From a checkpoint of a small transformer trained on Wikipedia.
Size: width 96, 2.54M parameters.
Architecture: LayerNorm before each block, rotary positions, no biases in attention or MLP, tied embeddings.
Training: 120M tokens, 7337 steps.
Each number is 128 + 24 x the weight over its row's rms, rounded and kept within 0 to 255. Layers, rows and columns count from 0. Numbers have three digits each. The size before them is the row's rms in percent of the matrix's.

# q: layer 14 attention query, 128x96, rms 0.0536, rows 74-127, columns 0-47
# k: layer 14 attention key, 128x96, rms 0.0538, rows 74-127, columns 0-47
# v: layer 14 attention value, 128x96, rms 0.0541, rows 64-69, columns 0-47
# o: layer 14 attention output (transposed), 128x96, rms 0.0664, rows 64-69, columns 0-47
q74 064:119134132152140099123132103169123146109106148078125140132108094109129113168148135133108149149160143131091136128113126152155146094132127173146070
k74 070:105102126116146135126134142075101111159129109125124145119182159124105123107128170086082146141165128167093114133108127138090152129114158083185196
q75 069:120114113089124096136160095128108113149146106151146122109147144128131183095133159132148147138118160173144167115127124105144090132101148190128121
k75 081:154133125146127130130125122183138158115131137112150145134064125120154147165134086132184106106081095083153159130140152086153097123147111155088085
q76 068:154140155129145134096140163107130123103128131088130143137134107113114057130172100122101143108135090110132113137145117156115119125123130089141157
k76 091:102124148122134127091128128109117126144141125121126133078162131129117072119164136088058134142110153121119146164110135146089168120116155094190171
q77 144:127148144125180148117136159164140116097106132103140153136078118103130118152152107088127147127095117113131149095085155156118106111131127146159118
k77 081:141128135157150082107105106147127130108142092142119182096126122113125073128162111111084125131126138131124149178134138142130129105135131120161153
q78 109:104138127144138122131151147111130133135163156123164174091093095123129129107105144144128112144096147138122140117153131148079113099114099147149087
k78 108:177102146169151102145117081108122110132104113132135135104128137140130086098133144087090132098153149146148109195139163163134157096126140121132135
q79 131:159166111118101134108141093156092094121147149119110104086119168131123154104174167121099160120154123156119124157108109148108124125106111136161145
k79 129:147139134151114169142177082119120119154121142112137103102157167148136114104118127148119171111083076101141109100138146140139129170131180087120117
q80 128:097081124156127115136109141109154138126110121096110182126133122128120130149108142138135107144118134147179150135135079133106122090119097101093117
k80 128:135121096121089142136101160111125138124108141163081115129118105101129163153138117134114085162148157153140140140112097128131090059117136138149136
q81 137:146139121104117157162126107168123139115106182137147129054099137119158115111148085120104153154125136152082168103111105139148137144161134108166124
k81 108:139130155124163116163150086149145129107080084166157142097141129131120099124095128140118136109128134105179099150117137107146115189124149088139106
q82 124:125171128164114137112094158090192172103152112075126097113106142107075148137160165106127136148138183128148108121111103136121090122116106127111115
k82 115:140121090129095158116116117125145134146094100108129131122134149127136141156187095127131140164114150104098110172126116163161102125159149138113130
q83 133:136091135106194133104136150134123144102117128075111102112111142079125124141155132117115107134160175115130154139116131169136138102123106146140150
k83 102:112131128102105121106124153186104147052136126138093104133148108107124110155166104155134135104128130156140094106133126158160162102130168132160148
q84 117:123084136169130107123142123114109139107095153134125117159103127107130087137185144122135112099131143130140090123108185172133122068074111130169145
k84 107:119126085110122090147168131150117159109156099096097130090144124103152069101145145163117131104146105143095085139133122140130145098159175121125168
q85 122:101163125100100150166140154121144115136101162099114109148137138121152119135135124138136135122108104186127139130109097119104126142156159109107100
k85 117:111133124111137144126121118134123126179132088120138101098146172126129117153100091140108108132108157121147137169112129161115144156104140162123109
q86 133:136173155089112157112153149160132147132123114130117118141166123135056137103116175108128154141089163145108155134121129111137138128131131124106122
k86 144:139111124140122141085140141122142069156095082155136136105165139137104159164164130096139137165133134098095132139134138169152140120075104129112128
q87 121:130072148090138166142177097110147178149103108143108113124178150138109132073140159133137115181135142144079148142119108115131136115151139119133139
k87 108:149107122089134138067166151128129115172134132149123105154142128132106115128172142154130137192087122107117130136099105166135109142122109120147128
q88 116:128166159152101111102113162142121153117106115120103125120094108110099123138168078095095127109116157121191084152080118120140128100140137128110118
k88 101:112118092180079171121079140160129172096083142096135158125113112112132147179151137167140116098173106118103114111160119115126103084117160155140158
q89 132:091148129139108110128093148110093120108204116134120124155171122170142137148127157159141114118162124148152110109126061129105116105102126115120084
k89 131:150166116122142163148129148097128108174113134132081101131134127153147170116162125078113118089131151140120132123124077078095133126134140137132109
q90 138:110083143108137134121131083110113148123122120125127186165154176136105136102116152120140153090133119142119126115117172112169138126145107157116113
k90 125:133137138091154108123148109129110143122151133136154112126108155146085135138104149112177146151088112147101098141103116141125113149150101094122121
q91 126:076141164093117126144147138167143120139091147134141088118160112104131112151146112104144122097084159167138160133146104155123102102100126120122111
k91 123:119117092128122064111122085162144131090162104117110152079142158088123125147140102135087114137147120118146144184128113156114112101111146149148143
q92 122:087127164124125120129144143164141154127149167122129138090142100106134109130150138119131129091118140094102159109113115142152092126174137115116132
k92 112:096100120130119102102127111171097118139115128103154176063163122137084108122165112134114150101139129124128121172113095114125114171104134161154141
q93 132:125088158138152132107118122092187158151087112114138117146104106153135110109161136123127089120130124128117136106136147149129096122138158135157114
k93 125:160139109117106056118109144112136141133112093109135154127129096133146070146146114131110113184130131162149116176157122118122118121142133117152110
q94 117:095107097121134120164160140150134102114173155095124104118099140155152083082164124103109098153120131113108076124114130111086164116135118101174144
k94 102:126109143131159150144119121138113119162112101142115117137124114139181071128152155175100101067149127121092072150108168097130187147155173152103125
q95 131:095148135117099147178164147089136143092175125099128097101151155090148132113109119159155101139151158145102122143169110097123113155137148127121122
k95 105:137104152097168131121117130114176115150167142147141096138121132141111151140147129112108149111082170113117120166096146146118119150142110141119093
q96 116:132148148118135154143097115119113175126144140114153118152108129147129125129136135144147138155118168170098127123076105140073138104130114110150131
k96 112:157134118126166141130132122154128162154106110142104103159154156122151091136122133155133120118127161107115122175122116137122118106139135096139180
q97 130:150123134121162108113073098109115106115145119091164129120110159095127107144159115150129121127164149132123130143114121159103118124074079128141121
k97 122:168152150093135108153101084148127145074152106157081132129117130153134128127124128143112153139122116124162106144135129153117115087183149072143181
q98 133:138170135168114114070117111143114137144097130117140144105107108147144141150163157108100165110153128135169140131104130125095078091138174113150138
k98 115:140167135143105096141125137131133191135078096131152155079131146133122129126133107159117110135170082146145128126147099093140046132083157117111125
q99 128:098111114120078128151166143132104151109135123113075104139148136145147142125144137164121132124162121166139106166096102116113118108149151115127136
k99 110:109149116121139189117146141138112159172132189081152091142129140127117148151119134160122120093114140113126119101092102114106098131121163154145109
q100 113:118149113115094144133091130157163141113078098101135078182102162111120149132152138089153138115109177125101106155092138146119135125112146123137174
k100 116:079157082115093138121130125127150132115163146101134084139137137100167124175128111161149155147104148106117142128088151155112110167144151107097130
q101 128:122116111101104077133166143097148123138121143150105129111165123145092091112153159107138130111086123141157097164137161135102087108111119130110137
k101 128:106125110157108106089109102099096139151159142099113146127152100154141094140155165123105096149146103141125139138121138149126103110109198168105106
q102 123:134112084109122153187119120101177145190107103153143157166142126127112156128107110123157119109129147138110112094125124127131132178138128146118107
k102 099:135134133117159142131149105087177100168156108122157151162130166109133115112107145085167101178090158108112138106077115144114104162116103106128108
q103 132:111078113118128107151162093072151165104137143114097130155136160157097137140126106121164143142097131123175172108134149120161088140174094134112155
k103 123:080115134115137078118117101122112198113154140116146092164146143115100125163137140109155122152100165136134145132122130123124123120128134159098111
q104 106:096155106135123125149131102115127102116096137153182109136096138140106146104156087130116146110155155083117120082093080145139147177129095155138137
k104 115:142120161153123119124120120115155091070100094124164120108127163123139124120130162121134143122109117098126118106103146098132125161141143112122157
q105 124:154153132107157141114103162095116144148148105130167130182161107151106107134129154125157137140102139136128131126123170110136103136095128115094122
k105 114:123129133098160126096111118144091153156170094119102130153138145138157118133152119107152104152125137126104144157120148153143122105114128144128186
q106 124:168099152132119103166161133134113107122176160112149150113118135148140096081114107120124110108119119086102086130148160134108131101158137138170153
k106 119:151107154153139111159135136110125122156139173138133179154114097167121092120128179127125148064132118156114077158141166103111133140157123101113103
q107 132:135138140113141123087087104105165074153163098107138153118094131114143113103155141109106132131137092153142138139142191091112116150082134132113105
k107 134:161105136118156125139066109126125138111145112162128138116106109139172103146132111160123128159155071135113128146161138101114122133122140127111118
q108 122:117149173133125109087083104103092147100144147151162150146143130175142088093178118134108123130134114105152156123101161105131122150129139089126096
k108 115:155122141101128100136115144147087146138089111137123122088157093156134121144144133161136136135125083111126115150162119061087109124138131155123152
q109 115:099170124110112122139114115112170196126110142085125134126107116110104099169152117108152139115082168173116122100084134121130112134129120174116136
k109 110:103150097141152111127073081138145178122123080142153115114172131096146101160116123146131116136144169127115118175115117148124133107112138137121111
q110 127:157146107126091143134129164141145131143118131122097133132140086128122121109157112166081123147127106133173127135154179124143130155115157103130102
k110 126:143114133131134164171158130127114114151073135080156158123148106129129122144108115149112087106159117112114096089128130117138156123083166180155083
q111 124:135081122118147129104151124171122140107136121099105120128132151171128184138113120128127130134129101076124162120154198136141150133171141111154149
k111 124:116137174106142084140160130157097121116120130123140152135091150146067167158117142114154121098115138137127128108144142114123150148114129153128127
q112 115:112137144094146099093138091113090110130176129127110114109180128148119125122124180141122156090175112118113139088156125115139113165130141163125122
k112 118:159157178120147086107133130113109090149130107144133145117142132197106127114132136081104149126099090149137123104125097083124140155097122130130095
q113 129:143138113075130112114102153133111095131142110166116173136144129092107112141132133144119137113164134104102099134092108118116136138134161118114117
k113 127:108164132126157195114113141118128107127117119161131155134149103149102146117123137127155123093154105122124145078101095118109133135101163116123118
q114 129:117137075131118105152112077130136116120106147153115122103127141148114136136120117101122153114116087138148134100121127128135181174099081155116132
k114 127:105135148129124104156143104088118095111125110142144118092144138140144154112094152108128124168103116113116126094133130098132164155113123150107113
q115 119:137176150130129125081114112135077161113133113132174118123180101148128131159124154171140148108154136135101133129151121146129104095094162154123171
k115 126:147176144106134113104144136125139142131112150128140108115164118136104152103127110111115150101130126162134156126130112153135102113109091088135128
q116 128:141128089159140118107115143152161142108115122106124126063099103104117119176133165115127143170101141085132147118150173110127123114106107094132162
k116 118:101127125121146103126107094138106165100100094166101159125125104114153146128137114149118090136179145137117128127105154103181122108105163148118144
q117 129:121109142127129141129106108151104117142132097134096136135123106160173124099120119134100121145115097193129099128091074121130164102120139187124114
k117 124:150129092160097187133101160127103116131112169128124103160091100114189098128120110153133139109128109138135106132163117104117165128118107104159141
q118 130:073116178126160150109101136159131152117142125118181158114123128099150127124095116139136134087136150120100162140130152162128142112128065116103122
k118 130:128121140098142096131114112179091131056132155109126123107122132136108157132139127118130135119145145149152134187117117145127120104144086111174166
q119 123:098137112143145112120087116160146107063173103150123133117105115156149126153088121141097147132131132101155152112108145130124113127126124150116104
k119 102:130139094116132139162092155152107128094073136108148127116130072137143151118103092108154171079158112130185120134141142091110175119159124120087096
q120 120:081138140104118110127118121166133120126173140127147117103128123103164141170096122123164122070120127092080130113131185127077143139135176124127167
k120 125:086135143117178084120097103140125134120166142133141160119151121153095157111112128121118136067136136142101164154107122112070129191083117174111138
q121 115:114116075153126099154128108137116098085158130143133135106097151108127153152078130119144134118106159109161146132112146118122134124078124145111142
k121 113:116110089128105118155109090144139129090150138129127115105108140108120173101099109117144186113110119111148139106103143131115154122169131121074175
q122 123:111120160135105115097158133127102122097160135113111105156145132115157154152096130158138111147115115123115143096161135103155119104109163179136097
k122 119:144114113127126100136129108130151111150130140112132113123103115111102152110122092097117180080124150166129099147169116138095188133142091129114105
q123 132:139138107115103137128133104140149111148172139109159172080108157092113164114154128130119112149119138107126114147152079167120091101114084143143148
k123 138:128115150175090151133136054095145122093124160134130120136121157114119114089166142135119128094143124134128107144118119172165090180139175088149117
q124 116:103130121144089142147118151133144146107168109160132134133136116148135128110139102099106182102143182144185120135078138127096112119148121117124138
k124 114:107140106138148173157119151139144165104093146080163116134133135131143136151159141127159113092153126090113122123090092074105108121106142169114109
q125 136:139150132153140127104114095107088097165186149131163164146110124131118129134100107132134165101122097126150137123107131111109139160137172099101162
k125 135:137124150158124132140096122142086161127134147136137139152137168149083146107093142144114165115144101120107172113109106090107108131094098147135191
q126 118:141107133103134133066124101157122105111108146110132116192123168127111146140144107116118158102166118072124149133106148145141152145145138136139169
k126 112:104156150121098127126142146129101110084121154098148107124140120126084149156098138170153149098125115130130125079132101117119169140124136134118108
q127 126:154177088107153138177105139132158136152151148141172162104114129117128085141092103109147133135095156100112169116146130115144111158135101088122145
k127 130:119119159127169129141120086120112160122145118155119151140164132116152100123099114115137123123160160096156149145079144102145128136132145117112118
v64 108:160099142101130114126145139155178087095101142139137167115125123094112132161123152176153154125131142126082108113110088150136107168138131206162123
o64 108:176121135116090149129135152155139121122165124101160123151113112119107128098131109068115121128122158159152139077129121172107092119107146104095160
v65 107:146133160149131114123097090106165140098159127132127121087125101124118126129150116126145153123139171145161122087157139160149145115130146109121164
o65 107:140157095107111057133191123112138103106078124129124122144109163111107126103098140172137093143169145141137126127136151122160118142111145139125126
v66 106:119103143117121120089115167110110148131134111162151142123135136087130129127154170086138099117135102157144130165119101095133138121126087168139108
o66 104:090110146119116143126177146118130112094149139126106107133082127148154159123138088138169131077156155138170111153115149129127116118153115164132145
v67 118:128121164143130134153110103114178176135094129174143118109137114105104117156129143100115151137124144182169118111119154091125129109120122083092143
o67 132:118096111187158107115132150090131151111103120133100154118123126172128127130098131143098160162170115109149139118131130116156158130136175177137122
v68 111:099132081153114115186091098128137141118175153144117125119116121144118107144152085137132137111125098099144151107153125166123165105112141103148133
o68 128:124158142106101118169101109184138071138135142102117147136188104103118131134139138174098170157105113191131123139132124140150147119118131118135078
v69 123:081087148082146132145162100110150141100108128137130142097090110120143152122107155162120131133149155135099157164140170140144145154142127141152147
o69 126:110131129086095172115153144137121090131107170097135144151148090142164122112106101137128106123113122117173060118089117110159099157091146127108111